Weights of a small GPT-style language model, trained from scratch on English Wikipedia: RMSNorm before and after each block.
Each number is 128 + 24 x the weight over its row's rms, rounded and kept within 0 to 255. Layers, rows and columns count from 0. Numbers have three digits each. The size before them is the row's rms in percent of the matrix's.

# layer 3 MLP up, 1280x640, rms 0.0557, rows 1241-1279, columns 160-239
101:120106130147129091122096129102109140152099106103119118109139147150135061100141108122103095114110088114121124121142187127140127093136135142137140104107125141147090146091157104118151161177140130144115120072159137109112124123153135126123116108
099:144162160142140126102118053129097123114138135077152155104162097116165136129129121147112100154129158174137170113158088187083182069110140130114108137163115134157126118150107158085160110156109119157150126144113140144171159137113104127127080113
099:157095137133076189142066139111123129149183140112112152119101108149126131145126136117179119121128176105110151120134096167098157136109144133096170121131147110110166126137129110133112151135143151124171111134138113137101113108124137107132109148
094:132107177112107102158117169120120143123160108144110140138123112128196142127092149097172105133088130062147150114174095103117121126139140132157108086127133115172095160128140129142120121131120112180086119142101149117132106164112142114116132111
095:114128187110120139123111176163098137161124167137108077108114149120106086160110109116104119099096127122078137156082140097150116127105110089150147130096132118123109106126123195103127105096119155143112128100102116108126147090122123127117166123
100:147116147146156163106121163124147112134152119145152113205154085149105123094134179122135130127099135123079090123140096111116159141106110095147114178115139132125159127078152111151144134087136142133114127129108114137113126117087166121124090122
103:118098094124106113123101144104098121121104142121112145122154125187145137149157165125117123126142145146125150150156165174129134093105142103124129135124175154176106104133151118109139099066154147105118142076113149131188128092130159124140123154
105:084119107130087150104123113134106135106135063103138087184153165099175110141126170113150104064112156109123102133149143154126124142143142128101130133130112112117112131085143095129111132116131136127111092156111112127164105115090140108158077137
099:113120134139131131134110128120139174111148123098134113113143157114150145142117119089114157121163136147089098114133156114106130134155126153162126170142142140134103128151130130084117107137138083132176137160096159111089136097107116132094083116
102:139132128150155160125103120131112136140192129130141160140134109091114150105134135169069162147133173105166129105105072150086176161106133102091153136181136130118112131131095133126090137089096162161116136101136123131133191167160171118175154146
097:137054130148112091107146130147108102109147153098153155110123106144103133119104115096134124176128141123117104116151104112086133136115125118156131139156153182107114082146144127132152153124146105142125126145115134078116110095146156138106120120
097:139144174127161148114127112052091065155107135101155140184119135151114161124174094134139166142123155145128106127158120110135121120109063140123153084129102138117135161056133134108117141145105147107106070134169142094116132149124130088103102122
096:115139121141117127140188125142155104141144149119081154169115121128136139146109082144108079104184158136121117174162147134099158120085168121095111142104117150108123107144109135148128132177153141177163139144149099139112092134143136133121154140
091:108117148126119164114103059134096147160143108151095092125129137120129146226128131154142157127089118094140130102124155119128140156080166122129148108099145115128123082146141108141140136116133149103125102152149087137138088090088117120176146112
095:083141111130124126111125139102150174126115147160178095177093146188165139125151144138195137144151111131082126154121091128116164099082088144151135120164113117102067111100110106120178125127151163145097130131143146141139084118137147153147123186
102:153096129160109155149111129110158109105124129133131137123154181164156119167137097165121095151095115119100150157096142084142159130103177131152117146112143146126100148114107123117149189121090144135098172131109125144158152089119118144116122137
096:122158122100103130107111116160145105130105120134080110153154110126104139117084122087103127148125116137099148116167163165104124152129100129108145153112120126126088200161134115104099071168109156088125138134111143113118152172151125166122116173
100:118153107111134128080112130122129161120160126118118089134133143106106102095159109109116111110166151161155136129111146142092118146128146130139151112112122137093137108159138115119136162142143148145140138115134084142086144163119117106125127120
096:133135172110122136108137125144121140150122158137110147116135147135099119164136095130103132138132099169111152165115145104163133112106129111134121116147119147154133157147131149093141129107118141109118109134135094115138156174124155120145155101
101:091145119095158130090112152163119111103107118128120099093089158159126121107092149117122129113146112125131119176125127120089133151155134107138146121139135141155126142117149139113116104171122159141125159116136058137149134106129099107147164076
100:127129136110133088152121115143155185112119100126174163168113107186116161163109128152126138130125154211138116075096128155142126119135102130156177156107103099112119120139093129099161180137138111105122140106129096141143116167122129129171140155
094:129158109114141105143116137125153098122143118140127140096121103144096077123123133144126126150128114113130142153121125131114118135126139137149132136093122107135162157182103135123105173130147139096136152120151188154122121113132133113153136181
104:199118092134117155141104107154116104147135087139164063156093159097118112079159131162140124096117137111156117113135160136083169119142115130176120116123168121144132136146184161155097145103090117117131104120128094110103086108122133125142165123
100:145137097181147150114150139120151121143132102135125125124138151105106103116130111158155126139142098155154052134114084113111134162095094114125114106097115120117107129126117145147101138136136163158157120099142100144082118133121142140149139131
099:121130116162092121141122116132133142123107201116178121134130118114134091144136126123144123150113102125099138158143112159154121152116138131142129135164112138116117131114100106124137150086167143167157154156113165153137162138106128128080086125
100:129141067127098169110100101107100155150078133188118139136072144150168126132128170155123111098111138142123103159124092168069114114146131108152117139115150109097149073124150122165139138138107116116141124085071123134143162119104133154170127164
095:122110135113101099183154108152111089139132146148089149147113157135172136139080140121157181127097120116120180104088154171107113113086080108131199127136146126112153116090112117133145109147104111095148160115165121108147083120076107111105099133
099:144101112135106149141109153130130142130125084124148154124150151131133151130157139121163136135088151147119150113158158092134109125092162152138118143134130123138089097103088095090126161150139100081095092168114107151119148128163112087130131119
097:085127173121133155141104131197156146122108121146117115119168107146126095097095141105134168143114131105088104140125142119140146108156114101117079132137137149125098141128120107128138133184121119145140120115126129149112155113121106088103095130
097:132097120160137096132138143166149145106153083133117165104101131109187119118125106150142113146088174113146123133084132131127106149103117130177124128104157153111171128109146127134108147136074133146104110116128168109068109141141117155144159108
103:160102134137157126130149108150137154115121073155111169173104169089138115143129175192143122134105139147108141084110087098132109122119146126153150114118132100138117169117098147120097133125154134106132129123153118123159106142137132092142135129
097:154180148131119153164097121121154129125101140148134168115103173118132186105179105135127119181132080133147152096104151156103065130089101156125179152158091108095127107122128134120074101139087154111142151125149132083095090131150107100129172145
097:148124141122079109097151157152104151136182155151143118103103116130135101129079156117109095122112104160137119186152157158130148138130141118137131114087150107118132102146190126139126109124135144067136156137100106094112140153104154137108133108
105:142129127151119138140125117081132108142146108128162092138096111125141088126078132162099156100100123115097127141162133102161136089125163122140169131125142078150110148131130082117095130090135104131124096112110083130130145108100098122111143128
094:086132109124127230123194104162116125151145139151117103139101159089143109158111095135184174122119118099093119137126134136136100110132179131149115141118141121139145136122145156148132163126159138115154141161120079149169160106174095130123099147
094:101157089135146138123131099176188148148135145140129185101126125104108086109126136116123109165135126122112115101107113080132132109105146128146132129096098149119106135171129131146143171117162111153111111156175137093138118099150124089161135145
096:131128110081116109135080123104129145133142143165137152143103138137141115091129098117144132100151152130177127113148113149118128155135099113101144133151090104083173104125159094096092153093098131119131130137093125109107138166122156150088132145
106:122102117108094130116129097109154120135167115122142119134119142111111138114190121121162115110145127107127134124115146137129127147082110136147067137125140107169158144173140120125109156125119127125138147114116145163124106113107105125130097093
114:138095115092132109123113152077123115156138100119139130162134154099119154117157154137167109090112113128141140126140135136091163117149127127138151122078179140144137102088175093145141136094067112119136101129057134163081099170109125088070158079
# layer 3 MLP down (transposed), 1280x640, rms 0.0533, rows 1241-1279, columns 160-239
107:111097118101105146136099106171125106137171174150138110119082103105108146146141122123132135133103141129119109135134102103119106166127143061133134113140120191159108164130131124123123091122134072111129098101118141130100134122117140105148128114
098:091122075134147149157127153120125117127106126156119148130085168119116074140159112124133146114131128086128117148164143098171105131135112167129172131147131149119176115140059150102094145120110116123120160097112143115117111152147153142170161162
098:127103135082128122097150131193093097079096120143149107102137093124160109132098114167120177145092123146106128079088184141131150123149104176118104147129112129138111098114096122123143154155123127115129134139109151161113147152111051094106148118
093:126146102129126149084125113140105108125131161103164133130127147126094136123158079156103140147185129175083139136105162163125102164132133117102122154140169139077147137087107151156112105094136121113150131108129140137083135091141142132154131138
097:126144109140147141118129140101095139145103097116127160149160102135148133111137108134135148098186139124133147130112115152131163138077144193111183112137093168153153161128102092108104118119131163124121158134123131148182149109132143144143071148
098:090147157099126140103141104114148142131122129122145091114120142150154104114178121142166078142108111095150150151094118107143139134112155136106099178144121122130114133124158159129127143124145206111128131132111116155085104116138097107156113101
098:167116137105127113154141095151136137111129121105145160127139149182123130150113157141126146105115119116151137133156162106104165128120160166132121160123120114115123135153093133116162143121175126113108127143086124116189203163115139104129096137
099:102133110129110105161117154083120133132146123130133123091102134109117123150171146152093174142163156107095129112152147134105133116107150042167101089171074157119151119088204141146134143122092119174154102104107199157145150107105156110137122161
104:115087165123126138116123102089142157121116112108138129101154119157108108119150112120144131125121139117155106119147152137162137147119134186089168128101140101117112091137180114136158139129147167116112122160136141134126111125109137130115147134
102:137056064140150105125114129068132156131136158100155128081125140116111102119116143122145113134117095149110121111120148119156114128137156126147058136114122148132149144145114134135107130172140145126117127173120156094103117091075127144177126115
100:137150109137146164122142141108124105118134127128093132137130134119113072120109106146124120092098130149109129141200120159136143124113156105128125133104138063164149157145173104147125093120146128115118160130116168131110158109111143122152150127
109:123147116123146157174128153147122122111129114143113099150149103113153137117105136107101116127159109141138121127110140138138140102111132172108156139116152113140089144170115109126142127098123108134108114135095130151147128130111117167166150130
096:139092126141146128066093112199141087116118109134162100129117116143130082116105120108103159117099131117109095099145114131144105153140100096132166117143144145135159127094159141112121125107115104105117152137116127086157109133137126105109120108
098:131142128138128116169137167110126104132147139166139141115104108155125084058110131113142125117149149170149131145106129109129129105171123076126106118111120129139109149144132135098130103127142153124118161110129170119115113137158092139135113130
102:145104136140104089125111137129114112155166130103101135126134131072119157127124124130118140178123123147133149128160172115129118142169145132115130128105110195159168133148109137137106140147160136153144137130117090120123161142134126143109123119
100:075141113125148165090163127119150153116152137146155136102093136068109171126175178121137155153146095097119123128144116120090136116107108098117109117131156131151131131088099163140127121109161111104126117132143148115136124098132103130133152110
097:144111126098174147126117129090096169117148152142152133116109128108146104119139151134151085140115146112152120115087097101129132135110163092191121100131104115090129099108099132112165118112147111168126118149126143108114122114098124084126134104
102:138114153079091125141152109089128132133110107121144129124148179157159117168126130094088152134127182100132113156149111183132167106104133152120130111126108085153130119144149157145133161148102116123114114154159086130123120129125131127150137117
099:140133089163114143156072103121141107131113180106094113157141105123134177111111123126148141098108130107108155127134123160123116113131121069103146103136128176051158094148113110118092139084133109137138163128177098146146112092144137122128116146
099:139106160158133167104114100114098106142098135139129113103208112139159134157130167114109127162100149136140100134143114136147137127148110160124089143104124097127144116127152163119169162130125113140115102135081152144117101154179159122140136121
095:134099162124138110186116110132132114143130153130118125150147123112180103142161127172102125118152131078116126111107123140106112139142139142142131113169170135128139153124139123104148156141090123088131128139124151155153194102129137169118065099
096:094103166136114132132138137130089157115122150138132118189140134129147142136096092084138096108145126139158161143120107132109162139144121113141122161113177118106131100104115101112135105094115111143131075121144119112150133152111132130113100096
101:122163104164124120160130089131153102140108137109153127119120137120162131091131145129166153156144125169133127109098121115150167123120104152151174145133133081117133128078187129120114123125118121125128100103092115120192119135099109116103096124
094:129126126119123133102142161131109134110135154107156114114155107126129142116152133168168176113127143129108153091130114100175112160146129028122111131170098199086150092143193095101140107127144128147116135104185139141097151147124129127186125113
100:132101134142161106143101123071096141129097121118140190142114114141138119123095146130103106123102119140130102172171115143063146130135149079097174119101098156158084156142162113133111125160126096163128117147119110148139111124153101108132147131
097:140068141091147096119136169182120128150140148093084086156149126126116149083125105140122106129130165087151129118106168090181107140121108125126108094120081112117082135169092120118138133150132104134078121154148131120124138119125119087139158116
094:140105138116137156092071150083132151137148112113130133100140126102083190112177101145130096108189115170153156114171081100147120163188142100129096146107167112149137145133147156105123170129150161136103088151119131132140123149170137164133149159
099:137145155173109095088095093123139107140153115134126110184102154091150103145097143114130104165155133111134076090132099122142141105157101162107145150100146117108142136114073139132160114116096109108116123101128138097128171113098120129131165134
099:109124104139084114117132135132149099144092126144112166104175116124121146128144111130114168105139113152169119090123145084117140129080102126115129106132117125125148102080189158121096121050132078145136143152146099132127123108162057146126141116
096:125143150127116094110186128122115104141139158164150159161112152119123148097154127085150118146157115176127109143116122121139123133148117095122072129161116132123128114143122150136131138116115138139145129111151118132155163078130125102100071152
107:123118131099142098119108111135103123112097192122089086118137115126121148145138099095115141150087115133172127142134179125103148155118156121140128155142163220135099098112129106131136113099147126171120114121065133112131133124166095132130115115
098:151128118147101114142156174098117129114130138155100139116149109151154083118127131117108098070153129101129107148110143135174128096140142133124092113134133157160092132153147105159200146102147127158143120084161121142174124114117156120112108139
096:126125102134159109181128149094117098147079113114163111159136146125155122123136134150092108088095133104131143118152144132150148122145122100085154146153146116146144118116151142146135116095165147136127130107140113123123068126159105124092129106
104:128151126152135138137127168136162141159117128127139158124161111099165065110168129124161155122106117151115100122109134089126134154112119168146133130124106086125142114135146129143118152079132126099153179141153096124115118105154167145152202122
097:150157151160156092142080125110129104120107104108147153151068124145124160094110168121073105160134098117153150119096141134145135134160082148124144190129126097128138129115110106083095195142136152155079125135151129140110123151126135156105132142
096:117113121090159091110122158076132082144091126117101110141105128169137167157122113102175171076105152153125141146181127115139109139107102115134118101158118060172118119098131163121104081146132150145144125134127153153159151106104137109157147111
101:156137145116152164133091125170127114087111115126100149128157125129150137140134126106108120153149117145141122148177139114102122150109134141120157111145128129141098105146184147177137092125152144105113107141137152119124114148157109100131151129
108:113112124138134147104149132116138123162103109148154112160152148133123085123142132137154105188138106146099145123133116157192151110149122128099083131115125043137118181177120146127098140105132135060156118111102125121108107115105150148148133160
120:100170114129118144125146107103092108149084111112122093138154109130107094154112131091091104085156124114166121126113128126159090100095126227125145144148072091128110143116116132119128127126118129143171140136115149142168126110128086115097138121
# layer 3 MLP gate, 1280x640, rms 0.0537, rows 1242-1279, columns 160-239
100:121113185146106129137123108140115138083141110144115132103126152162134141117115128143139089158133125099096137132129110111111140138127171126175099133138086113097075138137121098172108111133151133095121112119163125168086146097145123174088099167
101:131137137129118126145143122149061100096150117144137112112105163116137122114129139087147130157109110143108142078176117118143127111144131153114112131133140127114102107134109086147107125109122142126110138148093148123100147128098148125085134086
098:142123165147143118143088114137103097114146199118115176147140107129130102167158161154121072087098138148123137163124109164097128083134126121142131123152104120137115123124115149119143084108142158149112076092117121139103125133121137124116105126
097:123155112102095145105099152114091159170134111135072091086122158172135114153123111106130132146115107162149150157142120133170076123104098138122172143113132078177138135125103145131122079107124160114137152121147144155137071094131140133148127111
100:079121114166121118139153137089135125146154150112133109142107108123127117137179136149166121134110112136110098104143120129134141114102163118142111115086108167107115113105124137138139121127138150094122145183155129118116130094132159086126132112
094:098194136146103147093111148100159108120126129149100109092109094106164136116151148084095120160179129130123080120141139156129120122127126129112133142143169097138108110103152103139114112080093142097143132084112145129118108070134149118118142141
100:128124106128102128154137132109098136143121130118090098129110088115142133182168101128125142139134135141114100150162103137136110123103132122131116149111115111139141113105153131168100140150111140128147086108113145152099143077125130131114149140
102:134171114126119109097145135138124114118122111140108132155147124095151133118121175169111096133126121093162141142124128142091127101175121144137118132111155132167142156108125115123111129172124123131160135140098132128138164120122127144113131108
102:107101095131096149119138114162099137111129108138120123174141136080118110084125118121167157128088152131093100168127137163118066122176134154142093150096137132118130117158126158149135159166141142121101112125096141100141116173129157102157169118
098:160138151137116143120149145140131092139161156190098159163129132154138090127129119146163112089124138109059112092202137161133068143113114136124111145105140093112138141147100110117150153117133121110145120115121164125121162136094134136151080098
101:163140138119125122120148114132101086126141123149131091121136131143135177134177138114130125158105108105100091126120125092095089152150141115108106127130132131122168116104165123151151089148133139139109110098138122091085119091148093137094118103
099:145163129134133140115101111149111128172105129140131096069158107138124131121127102137148138145094127100107115177113133088150088069126178124141098123106136090146102173107124141137145128133145135091128128131122152097143105124145066109168085162
097:104129115108126101110130177157112124096152104119121130091120098137124121109152149115170148163151109132138131112103138107128090140144150141134130115156152130142117129136140093136132136178131082128089118151110161138133124110131094149129116075
098:153143170104143132124132166127164129116123113128141155122131133133128136161131140143142063134108135133091137112082089135104130133149144132159150076109147101127124159118082110150127147132151102132132158150141137138127177152127181173118109148
100:110148120198146126089157146097144101124158119146187192136131136083101134118165127113108110155115111119094175133157121139131159137135136119133136091154165119122146146118137126148150108108089138093144169100139145115107157132072135075143144128
099:143140164154157111097130151171122152140135118123127129120107171119103163115169122164091126157138111100101104133106135135140128132134085104139143173132123114163116129132068180125138140137150157139075150138175066130113106149115095076155087160
101:101102125125125099132135132102107136153112064168113133146111161122164096133134104076148118132149163128134132136116114174112195120132126141110144084095117137144140124139129132165084137153138161111136168116169120117111150158110126117158129133
101:138090136095147166132146128116140132111125093124146139113144151107161095127136141099126117134147157120136153105111170100143165143136139090160115119077156157153095125177128127122185104152115069167151128118126117122159140113155115150187148119
096:113117139141083168098124134142098145147128153124117132092174173142109120136172154113119143144112124137146174130116137165166116101138111122162127141009151107123131133137136138133188134111104112131106106166107104098105118141185166156182145115
094:137154128144099129110140115139126128147116105160132117137066160181124131101129104080121153147133153167109090133124135133144121125099122148128156172076130084141132094133116138157133173136187124124096137108087101120097055140125123127169186138
096:091135163135114144149136125107131130106130130161107209158133104151138144179114135154119138137146129166117156121148131123125112155114119124105152114138109077121138150146094114090125101117114133141108174135145101113124144151127162119126161137
094:101181139159090113119133086130140102120108125130120149111081124154151111072122150118166155121156119112106146135137117138175120118174121104152163153105141116151130112084154103165127115107124138110115107111079127084162138141120109115112106137
101:136136161126091207157167106094097141100129168099135080132133083133150116115133156150143151173133161133103115083106101144133120133175173128142095173166117122130109084149133150139144172116176139144094096127128134165147137141102122086124107135
101:084128083122116148121107092124098102104093103105083157116110142123123088085095118113090147130090149139123089141165112126094126145180118106130166152112084128146105123159139133151113106147088092089126097137139129140178136145143130085140156186
098:126115122121104116093157156127089146136125147127087077127115139108111154127104102089102129113132140122108109151158167085139124161108108135115072138153101132130102103138114091166140120125150135125136113134159148135135066124106155134146103135
096:125101099123146115148130154119130115106156129165123137177165136149100130175089137157113124119134149139128094084128139099131139140117133120169136106160156116106126115127128106143111141126162109152140130144159133110148091116132149109135134131
099:113134132106110110151147171110115138140181103112103171111144117104147180141127170105128140148142130140136129099164109142121131155073156115063134159110145084113114111133127107178133118106136154128129166098118142099115100147093121124209157136
098:187168147156119128150149182124156121138148106133166125117125122097143098136179098117161114106133096152135094120116096157098127156104137120128161119112130116091124136157181097147088101146127146158148094117119124135074178127109177153114144098
095:123131140172138111100174124108099105144103133129123160154139171139177139132154097100152116172147121143134160146136128114144120148158167114135109097103119120141107125142085127176144146118075160102139158120134118128132093117176146131144113123
101:130116128100095123118095126139128116165153131127123079103122145157111104130133120101086161174110107164098129162139123150123108111130156118117109154125167149132132116110172096126168083104131129133131124104113159122136129068128103127105112118
098:121142151148079161091129113113152103100165089090170099141118136091088137147165133155124161135142123163152150149145136111147136126126135127137159170110112120153096165104117180109068134151126149141157084153081115118130144141133098128127168125
098:144154142110111145132121160131121104160134080102146123149081135054155119113123177172116115115123143156106152129127107153155117111170146109102107137126138115104130112123141145198153123101144160095140132098150128165104101127176100114133085100
102:135149137125112132102139171178114139134118097144087136122137120102119089123141116161127115120118079123106125109131128093089154173160131104116116107147126078088138094141166098161124100120127158119114124127108142121073125162147139128159137086
098:100137136190114125116110121086119150153107135127122116130152134173120127117136158108134128160137109079123093108137127113115144129139093128165105087080098118074153101116091118158071139116105139130121115104121094087109116129145116099154092144
098:143130122132126115122118116133136154095151129110149129171112103108141130130107118125089071155144047157124141140127124125101117134113127125122129116132095122070155099132103101146154149155138129145141125142125150100075137134162125072086108129
099:172107079138146128135128133109099065104140120150134126158093158101129145111119106160156134157133124089129133144112161091159144104143105112122138150174118094108136129111104137121122115109159142126127114119127108127141145115159144102146158097
102:179142151137104119136117101155121133128125106187134163101115103105122177138121118119142110189156143101087130147133149146152131161129153121169146119090147146099114111129142152147134150104095143132131165132086123130085154140170140135150143111
116:149154077150096134146149124102123129150141106186152073134103146089166165133140134175104094127113116082096105119127089145159164106133137120096097130115152089121113136100108112152140153132118180127103113107142103108116140148139118131154113131